{
  "num_key_value_heads": 7,
  "norm_eps": 1e-05,
  "parallel_block": false,
  "schedule": "wsd",
  "decay_fraction": 0.649
}
Each number is 128 + 32 x the weight over its row's rms, rounded and kept within 0 to 255. Layers, rows and columns count from 0. The size above them is the row's rms in percent of the matrix's.

# layer 12 attention value, 448x448, rms 0.0375, rows 107-162, columns 392-447
size [ 76  94  77  86  70  98  78  75  76  76  77  74  74  69  80  86  76  81  78  80  76  95 104  94 100  94  92  98  97  95  98 101  94  97  99  97  93  99  94  94  93  90  90  97  87  95  90  96 101  95  92  94  95  96 101  91]
[[101 182  95 139 121 104 140 140 117 155 165 140 182 134 126 133 145 112 109 153 153 106 109 131  65 131 109 114 125 116 109 149 125 168  77 152  99 133 137 124 146 126  86 196 126 169 169 151 172 116 114 128 121 140 104 127]
 [105  85 155 176 176 205 158 151 132 174 123 147 104 103 147 104 157 135 153  69  71 120 123 135 164 100 155  80 146 129 111  77 151  93 187 102 102 148 153 102 136 181 118 135 150 128 125 112 132 166 119 122 173 131 116 157]
 [129  71 122 167 160 108 140 148 177 204 158  72 167 171 178 163 179 126  57 102  83 111  83  93 166 183 124 148 138 120 125 131 119  96 165 129  63 105 144  63 108 152  47 118 136 126 111  89 126 114 143 172 143 149 113  59]
 [180 134 155 110 114 115 112 153 121 112 163 119 176 114 108 116 128 152  83 157 112 140  90 128  98 188  86 125 141  77 143 157 119  57  70 153 147  96 161 120 158  70 144 168  91 136 133 140 156 109 141 164 107  86 144 102]
 [110 142 160  72 164 120 113 121 119 103 117  81 155 122 101 144 116 129 159  82 147 127  91 100 158 153 151  93 119 178 122 168 132 135  69  83 146 128 109  28 153 130 110 149 152 211 120 143 162 179 152 104  73 140 122 139]
 [ 82 115 114 139 146 193 169 135 138 128 132 110 105 135 120 118 180 109 178 118  83 100 136 168 197  84 134  95 162 158  90  85 150 148 207 111  97 163 148 143 104 194 107 128 110 101 115 115 109 114 121 109 202 136 112 123]
 [151 148 110 104  96 161 135 125  71 158 150 112 188 172 144 104 148 105 100 155 113 112 121 134 133 174 113 139  97 120 136 128 139 127  91 104 106 110 115 126 163  79 105 112 143 113 130 102 127 133 192 102  49 168 118  57]
 [105 114  99 120  88 113 149 135 146 158 186 155 102  89 132 142 130 107  36 150  72  77 106 141 142 108 139 146 120 192 120 168 103 161 119 161  70  90 205 154 184 106 123 129 186 150 159 158  99 145 138 107 154 101  81 135]
 [116 166 118 168 152 106 116 164 153 137 184 152 151  95 156  81 134 139  98 134  51 146 121 145 151 113  87 135 134 145 126 161 131 183 117 171 198  89 109 153 125 137 138  68 164 130 157  68  95 160 137 152  64 101 130 152]
 [112 149 118 108 186  79 157 106 143  76 115  92 139  55 117 132 165 168 120  65 100 103 137  95 143  86 159 101 143 146 183 107 114 162 148 113 159 190  76 139 104 209 144 128 133  98 126 169  95 156 150  91 146 158 103  99]
 [123 168 193 156 154 150 123 128 131 123 126 135  87 104 129 128 147 101  75 154 138 126 122 109 160  96 158 145 157 122  96 142 131 127  99 132  37  92 107 125  98  53 102 166  70  97 140  98 131  23 136 124 136  68 133 117]
 [116 200 149 127 162 134 115  88  60 184 145 169 137 122 129 151 127 174 104 125 102  98  75 118  90 133  99 137 100 181 164 170 127 118 116 126 105  87  61  79 118 128  98 157 150 162 115 173  98 164 190 178 126 117 181 124]
 [131 136 108 192 112 159 135  97 176 224 141  88  99  90 114 135 156  71 101 168 111 126 121  97 183 160 120 156 132 142  80  90 157 161 136 153 149 130 154 172 139 116 163 144 103 138 137  72  87  87 194 111  79 144 121 138]
 [109 140 112 158 148 187 122 122  74 122 123 149 146 101 176 125 124 204  54 148 157 164 109 113 100 152  87  98 132 116 133 153 152 141 120  97 168 115 135  90 135 126 126 132 109 171 164 113 192 126 125 120  69 162  92  87]
 [ 95 125  84 157 141 143 155 129 104 168 115 208 135 127 161  68  88 174 100 100 189 214 111 136 133 135 145 153 120 149 132 177 144 143 154 140 148 157 108  78 198 128  96  85 149 140 145  94  93 179 128 131  40 135 119 134]
 [ 96 168  88 120 126 148  98  97 109 158  81 123 148 163 108 166 170 117 107 120 109 164 135 113 141 158 151 136 136 176  52 127 125 190 158 132 146 122  94 137  63 151 164 115 101 212 160 143  93 100 169 109 130 101 109 163]
 [ 80 134 112 155 104 108 105  73 149 156 154  95 136 190 168  54 107  81 114 125 164 129 161 140 142 161 146 198 125 115 117 146 129 118 103 164  94 154 163 128 183  92 126 192 106 126 159 125 179 148 115 133 149 160 112 119]
 [117 132  96 117 122 105  99 104 151 134 122 125 119 160 148 127 114 124 113 160 153 132 122 126 104  72 118 178 107 186 106 139 148 139 139 113 102 113  68 164 135  97 126  93  83  81  87 194  86  99 177 155  99 153 104 135]
 [121 115 100 104 173  95 133 166  88 102 155 121 108 130  97  72 101 131 118 127  68 117 136 131 100 143 161 147  97 131 182  86 131 140 110 102  95  77  30  91 116 136 153  99 115 139 135 142  77  56 121 103  80 167 174  79]
 [101 135 154 145 197 147 180 135 125 148 118 127 102 103  80 116 152 168 181  55 120 113 156 134 181  92 154  69 125 138 106 100 124  80 172 116 101 139 155 121 109 100  97 111  96 139 114 129 129 146 105 157 154 139  46  59]
 [136 154 148 183 178 121 138 114 136 120 160 138 116 123 152 103  71 147 113  49 140 116 109 142 112 147 177 137 118  78  85 112 102  75 172 130 138  60  96  83 133 148 136  55 110 191 117 122 107 104 146 120 122 152 129 113]
 [149 112 172 122  77 168 128 100 166 172  91 145  88  97 110 124  91 148 144 149 149 128 106 117 107 156  94 103 125 103  50 103 171 133 141 136 145 107  97 168 121 128  93 169  87 187 112 116 154 114 151 119 129 109  92 126]
 [149 153 136 136 159 128 125 161 152 108 150  84  97 144 172 205  88 143 118 112 130 139 105 152 103 139 115 121 157 175 128 160 149  94  94 128 125 183 136 149 188  72 168 153 143 153 164 109 116 155 131 126 177  99 158 140]
 [137 167 137 185 128  97 107 154  85 155 105  77 122 171 112 139 102 155 161 163 160 148 147 112 148 109 131 134 132 158 183 109 146 142 166 106 144 145 168 147 128 157 155 141 131 159  97 111  85 169 156 159 159 101 168 120]
 [ 76  89 120 129 150 125 124 149 146 169 145  67  80 100  77 145 142 114 114 143 108 133  60  82 115  70 142 172  75 113 194 195  89 110 119 128 145 122 109 176 194 180 130 109 147 118 124 114 107 144 104 123 149  41 154 158]
 [141 136 110  88  91 151 114 169 160  93  72 135 177  90 129 128 105 183 136 115 158 141  94 135 105 130 137  89 200 148 143 122  56 118 139 156 162 128 109  95  65 146  57 126 125 108 169 131 143 104 134  98 140 133 159 136]
 [139 143 143 136 118 134 126 145 130  93 106 113 133 119 160 181  95  97 126 133  75 130 142 131 168  97 160 125 194 120 140 136 129 158 112  95 121 168 139 218  84 169 100 143 133 112  78 123 156 153 124  79 109 137 161  99]
 [ 54 160 124  89 136 176 114 127 101  76 151 155 177 127 161 103  89  97 123 129 175 121 142  92  82 103 149 113 123  95 163  99 115 101 126  98  91 142  56 154 153 153 139 126 129 173  91  82 181 117 126 142 141 113 124 122]
 [137 112 130 136 177  95 159 154 171 155 155 118 147 104 112 146 147 131 137  65 107 146 117 112 102  86 139 125  89 126 142 208 152 174 151 161 144  62 149 134 148 123 140 143 114 121  98 161 117 207 135 107 119  99 121 126]
 [120  91 140 202 112 124 125 142  98 131  91 100  90 151  72 136 125 182 106 127 120 110 141 127  85 142 140 139  94 156 201 153 162 208 103  87 104 104 173 106 134  99 124 161 117  83 114 111  83 124 164  90 122 117  95 155]
 [ 93 134 131 101 102 137 169 142 141 139 128 118  82  82 135 152  50 130 188 147 154 180 109  93 131 124 141 157 113 200 180 157 141 108 110 171 138 126 153 165 117 116 198 114 100 124 137 155 131 162 174 124 113 121 135 110]
 [125 185 161 112 139 124 128 182 130  74  88 130 127 131 158 135 171 132 127 124 144 114 131 133 139 165  88 133 115 145 111 100 132 169 122  92 111 135 143 115 148 120 136 138 149  96 115 118 117  74 100  92 140  99 178 147]
 [174 207 100 130 128 106 149 156 126 126 194 159  60 108 122  82 165  87  74 145 105 138  76 158 138 116 130 162 158 125  89 156 147  94 143 111 139 136 101 167 154  92 118 102 132 119 151  92 114 163 116 106 171 124 158 145]
 [132  87  99 151 131 189 113 133 156 165 121 168 121  60  91 191  67 110  78 152 150 156 104 110 142 135 207 104 162 120 163 120 143 131 119 167 130  69 147 118  72  83 129 176 150 172 139 100 195 131 144 121 113 138 136 208]
 [127 131 110 164 127 157 101 132 128 193 119 102 114  48  99 134 117 120  71 125 123 143 144 116 106 152 120  94 123 120 171 108 114 173 147  98 116 115  98 134 143 207  86 116  99 124 189 147 143  85 138  89  83 165  86 133]
 [102 126 154 133  56 105 150 171 113  90 104 124 114 154 152 129 133  86  96 151 140 132 161 107 139 170 141 153 172 130 208 162 138 103  80 123 119 134 123 124 129 112 138 134 131 109  90 154  56 145 126 122  98 126 103 108]
 [108 133 115 167  69  77 113 114 169 128 107 164 163 100 116 142 131 168  85 155  92 103 129 108 134 215 116 211 155 185 105 171 142 141 115 147 143 140 113 198 140 119 170 140 106 162  95 197 134 216 118 128 124  49 129 166]
 [138  95 158 106 199 111 115 125  82 126 165  78  77 119 110 159 142 153 127 134 139 100 129 178 133 119 133 110 113 103  87 180 149 101 138 137 149 139 164 160 127 160  89 165 138 106 180 122 112 149 108 105 139 120 115 125]
 [153 218  95 108  84 190 168 176 120 103 156 118 130  34 191 151  84 164  50 133 116 134 169 115  97 156 111  92 109 108 127 103 185 113 159  77  98 138 139 112 155 173 123  79 126 114  97 187 152 143 175 147 186 130 136  93]
 [165 109 180 141  96 160 144 157  98 127 136 140  94 141 162 134  81  84 114  92 144 178 122 100 126 116 121 111  95  68 176 127 159 151 136 176 133 118 134  42  90 129 168 185 156 166 101  71 131  83 121  97 137 136  65 110]
 [ 93 204 121  98  86 153 132 127 123 144 118 201  73 157  97 161 124  75 109 104 184 140 116 117 125 120 119 110  74 148 128 117 118 117 161 150 158  85  90 150  68 150 123 108 163 124  80 155 148 106 116  95  89 108 167  81]
 [132 110 108 126 174 121  99  99  63 159 117 182 171  99 184 139 143 165 111  79 125 103 138  93  96 138 137 109 139  94 103 119 168 127 139  87 109 134  60 164 109  82  65 193  46 104 147 151  44 124 212 156 153 134  90 136]
 [130  65 140 138 151 118 135 108 116 146  59 115 132 102 128 205  91 105  86  91 120 207 105 144 162 105 136 111 101 141 116  58 180 105 116 154 158 114 108 121 114 185  89 138 123 160 120  64 133 121  85 159 150  87  75  80]
 [ 90 155  71 120 145 176 115 102  90  94 149 109 171  75  98 115 132 144 144 141 120  81  99 100 133 117 118 116 139 139  99  76 111 196 128 116 162 149  76  71  49 146  78 191 134 163 141 131 173 140  86  91 131 165 171 140]
 [129 121 185 126 123  61 109 184 101 149 127 112  97 225 102 108  83 170 160 103 110 129  70  98 121 157 193 123  92 119 130  92 114 103 138 148 109 130 152 119 128 134 121 112 106 131 117  82 116 137 182  71 108 138 106 151]
 [111 134 186 131 132 145 121 125 115 112 158  67 132 164 127 127 189 147 157 117  84 147 149 173 167 140 144 138 135 108 133 171 169 189 150 174 183 121 141 122 118 151  95 150 182 137 107  64 143 182 153 103  89 111  91 137]
 [ 99 141 136  72 165  76 125 161 140 102 166 110 131 176 113  95 106 164 131 123 100 102 130 115 212  93 130 119 139 151 109 160 165 154 103 157 180 115 124 167 105 104  89 110 148  91 173 113 182 175 187 126 119 151  89 115]
 [116  84  73 189 181 108 121  90 147 133 106 159  63 142 146 150 164  93 109 119 102 123 118 108 118 101 143 117 165  92 107 113 139 137 108 107 179 105 111 113  86 149 125 120  59 146  74 139  95 144 139 129 149 136 136 165]
 [ 90 214 126 155  92 143 113  95 147  94 150 145  97  92 131  89 132 122  69 143 155 199 151 191 116  72 112 129 163 144 156 114  99  78 120 131 125 144 133 189 157  61 202 131 139 107  94 110  85  73 144 139 113 133 180 177]
 [166 129 168 135 127 155 112 124 140 142  60 136  99 154 135 178  55  85 192 144  65 174 120 159 101 140 109 173 129 101 194 147 112  80 119 124 165 117  54  83 111  73 174  86  99 190 153  98 107  98 154  99 101 109 106 130]
 [ 71 143 148 149 117 145 134 110 122 180 141 130 183 159 105 172 135 173 117 163  74 188  98 123 136 172 106  91 114  98 120  97 132 163 137 100 167 138  58 147  76 122  62 147  95 140 148  81 126 192 145 104 138 140 148  98]
 [168  96  84  95 150 122 138 108 102 115 111 175 169 153 119 124  98 187 104 155  82 102  91 117 119 163 156 181  88 126 138 110 131  90 138  93 157 116 145 106 120  81 108  77  95 179  95 129 156 114 127 175  87 143 115 114]
 [123  89 109 159  94 132 142 174 155 135 129  92 128 137  63 152  99 127 123 138 109 156  95 108 128 117 105 166 189 107 159 155  98 142 132 154 177 171 141 173 172 119 194 123 110 145 117 163  67  97 140 158 121 172 163 126]
 [ 97 153 121  83 106 134  97 174 183 141  63 173 186 130 104 140 145 147 142 132 105 110 156 193 157 120 139  52 164 132  67 112 155 100 127  69 103 198 114 137  79 146 111 131 119 123 129 124 139 101 116 108 128 103 100 126]
 [101 105 141 158 112 152 114  94 132 158 127 215 154 154 135 108 153  84 135 132 105 142 100 127 151 121 116  92  90  95  82 172 152 131 135 188 178 172 178 198  29 129  78 104  83  96 113 104 163 141 150 135 108 131 103 145]
 [140 147 139  98 105 115 133 113 108 135 107 144 160 154 165 139 108 147 165 107 184  87 108 124 134  75 112 140 120 112  86 126 105  80  93 132 114 154 146  79 108 156 116 122 144 178 139 142 115  91 149 116 125 137  84 140]]